Weights of a small GPT-style language model, trained from scratch on English Wikipedia.
Training: a variant of Muon for these matrices, 308M tokens, 9403 steps.
Each number is 128 + 32 x the weight over its row's rms, rounded and kept within 0 to 255. Layers, rows and columns count from 0. Numbers have three digits each. The size before them is the row's rms in percent of the matrix's.

# layer 11 MLP up, 896x224, rms 0.109, rows 240-254, columns 0-223
100:073197123111152165135110123134143132131133111093090099132131191158121106156119154173103089130086151113109202126122173086104109137144192209166104137105169076150170076148104141134135095094110103215113080149126134150121109133109173106207130097141104128095181120088151110131080137116091158139146073112168072107133099103133159144138154159134149173132120015135105183177131163058134113124079176103150133137138084092118196156131121162144148162093120115122122131141116112156095146178118202095137145130093118114163114115086145106155152086183117109151159129175129070095098140125130105141139094095118126100099083134086177171189087096129122116084119177104147116161080173106111066118135
090:092148141102163114151092158160150162069142103129114106157129158180090134135124152139175100134122114137097180146098147069033118122114113163122109125104139157164136135093070084124129167157096205094111138149128121095062135121075120114137137165164154077131127168158098142147133157094075164055113154108074176121156192137173172143176116147101097079107167159082154174110133123104099117144092127120169116184125111107132189155170098107120147152080132067114164114097160118081195093140103084048081097121099119138114059174097176109109104139093117107134087157183152126158144111156136125090143125099108160144109156100208124144166129141106093149132111132144161194091087116185113128144187
106:150114153146118177095158119112149165135120140138117180100127093119089178104130145139102176142160064149105117150104093178160123098107158115132091173117137108126136069136111166117128155120095146085170167116148125060103036115159159108133159104140138149115152180089099144117135106151135137126180111109113201070149123110154123139138138075216111109160173119081084149151123098154135138223046166149138116068081122135125115105073114110167108139098099104137075106144114088168125180133166175112113088114175109159129130105187146141123123098131148176123188106084083136094164136138149199099108159091123156113100131075129085164173090104096036166103139197109174149155134100121103087146141
090:124181102099088153116214135145149126145152105062148095146146135132117084164054116194124093104156100181160177101146218107141149130105131134204166105103100121060150142100117101121162159121092122162101149126154150162163116124091100136094137167070210085078146106111165154158124117069141163136110086121100138150176152131158097105143099104175126116184142107128139130130117083160171118109089113077169148122159162139137133159125192157100145111119134119110145146152117089148114096088168082153121152088153121137121160104182127056165110114132106129132133138145105116221113162131071146094128088095071149081148107118042115098169152116141054148107131183102086170136091133125154147110091
101:160146087108105138125168161162100119099125144171104173131138150095133113120144131078115185109132145125102187098136105154075166122124159179120161108144174176141151155110060140188126121122072139149147153124089159141181128162152140117095162107153107098154216113105069155045144119099125060165157161150179139159114082074131147167136153128107137125137158157152114175129152140119093127142122120140098080111124117141147186139119117153114174187095135176123104170072122147098121115167095107094114116160182169099149184122156075122050124120099081077085098098117098033130140081167130073213153145143130100097127124132075163122129140115089170121118135129151133127152108130088082063150046
102:200144107102138127155157154063133208162088074114055143089160127112155133078062139122130119084146136127219147149156146126125089179173072081182068159159132170130130133117158144105105114132132141129092173075128198150129147110150148153147107118198108163120137134166128110142180135124044099168080154127158144148116148135140101134125088141148090096152185129185131180145086083128073095138086084103100137187122110178106075157145126054155107122118134102123095124103104137126153118061140089113139148134155110132104145077128102122099114159103145089113135144134101130124136123144151120112158155174134143090132174091107117158098048151126085071133081126123092167095165138207092140082147
091:085138138169147131107143116120138123163109094075122132096155107106186124138093151101133095130177149115100118126111105119109164101159199142134150097210095143100116122083147139100202135153105149128184134102105112086155160097165135132101082166142142171178126087195081138076022151135108100132101129148158145141134169113086144216128142073108127150149120108098080107133128101156103071145123085115164116162163137200093162098129139149084050148122180115125151080070134130124138131201171142104099173147147109109114137124188154078115042142111147057175129133152130116168161121130155131126119157151150129123103066056103061129129162205145129152092146151168134139120122124108132092119144
101:168123094159124144103165139117114084159139101069075117124084113112118084177102114103129131172112127149123181151157117137146122150158125097160138104124079125139108142138169138091168122150161145159086154116226122190111088100119127179141100138189083111163095178137119079094053082147114094124104129088160109169137160083175157164114106127149152163099129070109194131129076094127136230042082168103091119129158142095175126109166140168152090172191145122194167088134191149133155138140171135147175073135103114130129123127097140152105158182108090126138127122113119177120167093118150135109124100061165095134153172189127144106118116188105155137142143095129116097113156129136108160082064
101:167132149141159142135117099107141109147123090133141105173113125091104157125183149168128152124148126116079094110093117122073192123128106113113070093079149104104073068111165132118199102145119176159089140124117071116210155093097124136143059150140131109125093125149155070115101155160155192150114204119160142108096148105141158200159125151117090120115166169150131040123099148210129117172138154145131119120121096084117072110192150121081136118141140035177103143177184095109087119110112143103146092132157165128107078120112158160159080121078154116135096161140153118145164177153118178185137133069119151121102154165199066116093081154104107178126121131128133091164096119150145115150130
113:077137179077132075109128155123120082133118114146112129133117087133133159103106138087095224151131117157104105149168140109125124116121148176148101115171092140093109093107127161169113130073113119129143103160125132102041134094122196167161128147060138108120126158150120171182147171140107125084194168135056093165184156137165088107154141126073151141119114160167137129183146131188124186139120131126193146116122144117166127130126121213142190154146114105123134069146106121114150128100156178157153086100128101134097102124112163042125054128126153064053095106094175125153157137125136153137118109122188109107124126161083047107140105072136133067166172132060095117142117146113140141170135
094:087127200140149169114091113139122143127109087168143156062116088165185099113159124090131149165149146163140143093151089113167092108141142113139178112133125083112150120100125142171126137174118155081115173079153105094131127108106142118131047085154106158076122100118109106131132135112193180201152116134156153117106166117123178137171020126174167090165118173131124079154118106105125111121118075173162134152166134098139138123032120178123115082163119038125157103108146094124171179075100085151105142138183174152126152096145168128092132147100096118111194163112101170100173125146138132143127095152110157121161163160094164139081121070113095157126140120101189173159114125085081137084083
105:099130168182181144115134099109146109116090143046165154105127137104124147098081163122141156117107154095156129170127122148095135160132179127098138139136136112137111142101094131161138073087162093156170108102157140042119103092132129204135127124159134130118117171099100103140138112099080100108162147095094121069153123119132084128118155098137153135150177153109073069081098101121230080136112169199132123135075150131092114201159129146108152114139106169143147186164162099161088154158183136119103176085088145118150069109119120121144096176190174119091121121123080149151149119137075138149112127109105146160148100139145158093076163158123165133151151103109161160111197029131107025105128
096:118148120133143160127187184149126123195140135139183110148156108120179120127125157110102146125122133088116118118129121154055069136099111158145074146156090090077149069096083086149099100144108204200156139137142107103131104144101177158101160053145115149096091119119157114115135112136076122118157165134135114139072127111151158115138094170122094159106191147136147158168055165140159119111177145136155069093136101139172149159075157160171133222122134184122159145137101071137136106143204131126172108087104178110204127124080122116094117120128141129089186132146123144137102084142181117139135126122115151160092140100184131173044119145153175118111112152079184112086145105107117118059078
101:138101158113125153112095128096071092162127109126087123121092182140130196102119113070137177141123131154171124184156098103109073169208187066126119126099034146058109104159095095140118124172129114126129164076126100129147090151096197125134125106128124174181153095097153100104128185149123142112120158111112154169108137147075166059165138060079079125141098157138148103135123135115134119116142070105103066119127110111047164169168107071085168159132149121133122197122097196130128143153114150172127088114087068169143107135136148144109134141124111170058152150131139144105166122141152167099143128120096110139182167063088105095161164165124148134127139180088128062151105154122139155114133
099:085110109203125114099121136169158128138127139077070126123098090138059081141173141090131158165205142151124131077121137095069146175119163090096145130088091175125105169105098143156132145163121086164135161146118144168117119102117133145121144080128178121161138093103099122074115135097170168093108089079123111139123100117129083151132147066188084141162150124158144099067112138125134157091094114156172148111122126083061123150045153101175132171113148165157103157128071110110176116079132090092121191074127160177135152128057081172141145142157155168151135084156147145119122124224121109140091158113095094094174184165181157143112183131122141135108096160133108157123113077082101138140180
# layer 11 MLP down (transposed), 896x224, rms 0.0547, rows 240-253, columns 0-223
104:143167087126136073114119161166107092184165140108140213183098157128096078138136084119139099161120110140130145143127110117092162180139157145065165135180157087067083127083097109106168139128154079131138138125103124132073174157198128100156138153139114147166103160158103149215054117077162068136116081133159082104086174104098149087128113138128161052121097144153157069157136142087113119117121116153106131198096088051169102175092114160170134132116143116133112165077119146119141115155171150112140109165126167122145121131199082090088123173127118159143106130109098195118145064137101168125094192123139128057180107179134186126160111129110139129092154103132124140114126096124148153121150
102:138160150124117143122131152066090133226176169101087191157119129116217127121151109146150089143043166090165100140140135102207080130137084139125133125147144115106082122200133132133120107119115109179096104153142180163145148134138137133100144111109105103151104133147168133092100102162150082140181180161149085167153097129123069105141132114101173140185079120135144112178128125067130129094116114123131135094077114158170066127139100098084150116138109185168086156123110117096074164130114171117078145137188091132100178125103091124121122129156124162137151117101079119108105028150172169165120161136106147084116094161089172168123100146177167060137112156077090093147151149138139157127067
112:089082139079144108128104074089106122125143187161129099092088108120091130081151112181156145123115158138140110156132074159087128132138113123198118191062132117087168141149150125144110052161145148120154148129108148138125140104177142149162130125155094113084178121083156170122155123094124145138102165178157075178153127204132104083133160159114090155140177184124104150139171138140053137079167108137176073162101136151124134080136093113099136129217120138089154179141087150156092137145107098105129124118130204139099169123162117161144056117086166080149143126101127138103154143139100142129168165124054112088139113095148043134123081105070035140123080145141098080148092136131127098130138
092:143098111139127174177104111195179104100213136170132143060103184185104100104172153121128098164071154091103156178143175177111101139126129084108149155144112126121138175123098100131088113156109104098218143088138130100156070202075102093147086149149109122174104070142166075058149108089142113085126121131226066118053120097138126092088126103126117100162136176157179143113114133110123110113159093048168119141097102157121114156120133165129087147152100154134178167117130132167102139139158167166125091114129155156135155133114105139152139154138166159143100088142102139067099170125084108061148153135138154123129119133177134173110191087106132137108120098147170126135101154104099112170143
101:078116113145088139076102148166103118133112115113111071114141140168165212102086103134131138118168084129123108166155078171105146073102121112108111136166104112158121112135116192167151090120173144094096165111182134189107140167074165159103135158149135165161119138117170145105105117135107170099155105141118099077126081194143056089092140123180068099128112055089112115222117174144120108140130143082135116130142154167121111106151117097126086150109101121086126144121106134105053195112157176079162145111134112152102093124136198126140182127123094114134159104130080185116120153034190159190114147102115170129095134088149096135098157111106105171175136131151169184145110159092175138141152
107:085115122165185105142141094108172116138118144124128092066126167184125088148126084125125128151069083117108158078141182098094133079133132129116120088110153139156108070103114097098069086122134078104113113090053138083142144100087106077102158151143106163107079078167159170136127097188175186178074140095102094095119104183110104094120140131153119174198071108155091148085125149119165181163119140108098100114179144125139172120152175147090138144110098181119099183123130150119073114138139166201169094131146151176109136143129126165121113158143160092152081098125144136151118100158119143146122193080067073142105100143174082182140117103152180082092148104129090151109135106148143089172069
102:129130146109092103118141121176199144088168133127199117057085141109122143145082099159167152100138122073096073098140099116156105120093163153086133153115140127164151129115040172053078167149091071128094123099118091105134077145147147143111162192131092142141114143129101145081135117169201127130071115127112138183111141058107124136133127073164142148158139164102124129122102101147097139108083161100121182153171138072089115150123148153103116153164162108153174187113109184160133109218114103164177132122105120172118136181158151101145192131123113097142133086151098083140151149086109120156079160152106129132154168103062136131157153142122092134121113119154063053156185109106154124085075
104:186171145111177127115201164109149091096157065127117151066053113106136153156147137133156122170177062121145065162094108099137141185139105128105116046133160110107137095134156155177121147122116110167162141154122135062180192116121150079100101116136099103114193104123140130139156134144156144132135120097129128109083092113181116045113148174097179120143133121141098107139072133144134151155028106127110118132129121158094062130115107137132135092157156142138116172137107127117151191072144126075144141119101125163162139120078115105109128185133156117155129112150105093091091198167093144187157169190121121190109153136141056134105141105108182128170111161129141123187206155150163129121140
099:126151183096096139098179142101105108125133132115097135125088058121128108147154074149105115133143113155103095116088140150135143103086186165124143129192104103093121106134129185095068152128143125153118148102061164138075095146167168092102181134157129081136107077123161132132196100118153050124178070145186134116138139144127170133125245103176125100163159111099148130139103069118144116173164102102142135131171196142185107099133156208146146101143139116073142110125090098096106201129156115145127155181149087122096152096165053116087161132103102104164138089126123153107177170132074073101101079167191100155133110066091119143183123141119121128134112115102120117131139140121127076157149
107:128079127174130118092095183201152117171149111151141152171107160129169135099141175036112178164105124105112106159112096142162148132120071120145147162150125177188116114114146087165167148149146139082096139156137078107127161173144135152118116114138071114103147104103060143185127131101115129169087124127111073174073125158154118147127098111163146179138126194133131197122143134134128129139084143079153098108187034184096137143107133112074136130097200161143057116082082069144088111140116157146155096106135106138181130124162118178126110121160089129133137088158112053115151128109134118092187110169184138205104095170108151132127109127050130139155152093093096130175136144112130111166138
105:122138041105123143108131107108161160134152129076135117088221137136141138128104111148154104095155073080060099104164138175170109143109136134118147154128131172148120105086100160101129141088100123168129169110092108132151104166141121139166158085081125115147093150122110095113094145109172113119155146151168127190163098135164159117102115130210100168118135116082136202109097066084186125111051146087142098116156160163140085111117075173119149120150097142107128135108124137150114120106102136146125142167148145069161129149094167144105108139070186160117152131004136107139113122127130116163137120116114114121123132111149151247172195174105166102126179162111084158113119114218130087137113
102:113075128086118097067171117155082168134144081112106116146095165102111116106132157107174140140200115151105137170100132121143169134141127122113142105112132160082143165129138174130133149114074152134149151125152143160085079150092104130110138097126127168118152106175133110129109167110167159130107197201112114159110160107098128143115153164147128146095107143161167106194192208087076145059120077123179064147120101136101152156140151080141066147142117079152202052099096147083133125101066095144183091153163070180090133068123041070113177146066130114104137126109112141144143185119148140159114090102102127133108161090111073146174160130095170145148148110133092150118147164100096163136105
095:124114099095106170132072179137146183035135177145099162098074145097169146082144145121133122150055121120116184128126048140223134132116099140121153159141142109131107171180165174142097092139168122140151139171089125134131184125138133152135126164119113141158151063142112154125161136152171154109149056136124076096128136166080119100104092134180146132096113128110099121134132098132104125084087135089185134081115140149082130153100096099123179090172133143136098118110095122150138115146132073115147096155156067136155133103153183138182112139124162155160117170123135079189095117083146170132131169095140098111176097137171038095176163120077048130131105130193117068178154152122123107168106
102:036176130085173150149108179141152154113185115153160135079087078121102078160083153178071079136129111165155125118090160104040150103126086101148117096050145129175174092155180098090146209130110111159106113095163188137093117108099117131147167131103144147129112066127123132185120127117139082184123105139165110151119150139113104148132134133137115103075155158108087105128119135127126155161134117111126146113064073185131111170155205113158090142154126116078137086119070110151158175164194066166091140172143141091160150107166065117117113131106175101093101078139132134136109112160083131110110148077141118160110089130145084141139075171148200121119142094101156140122123158118152115154157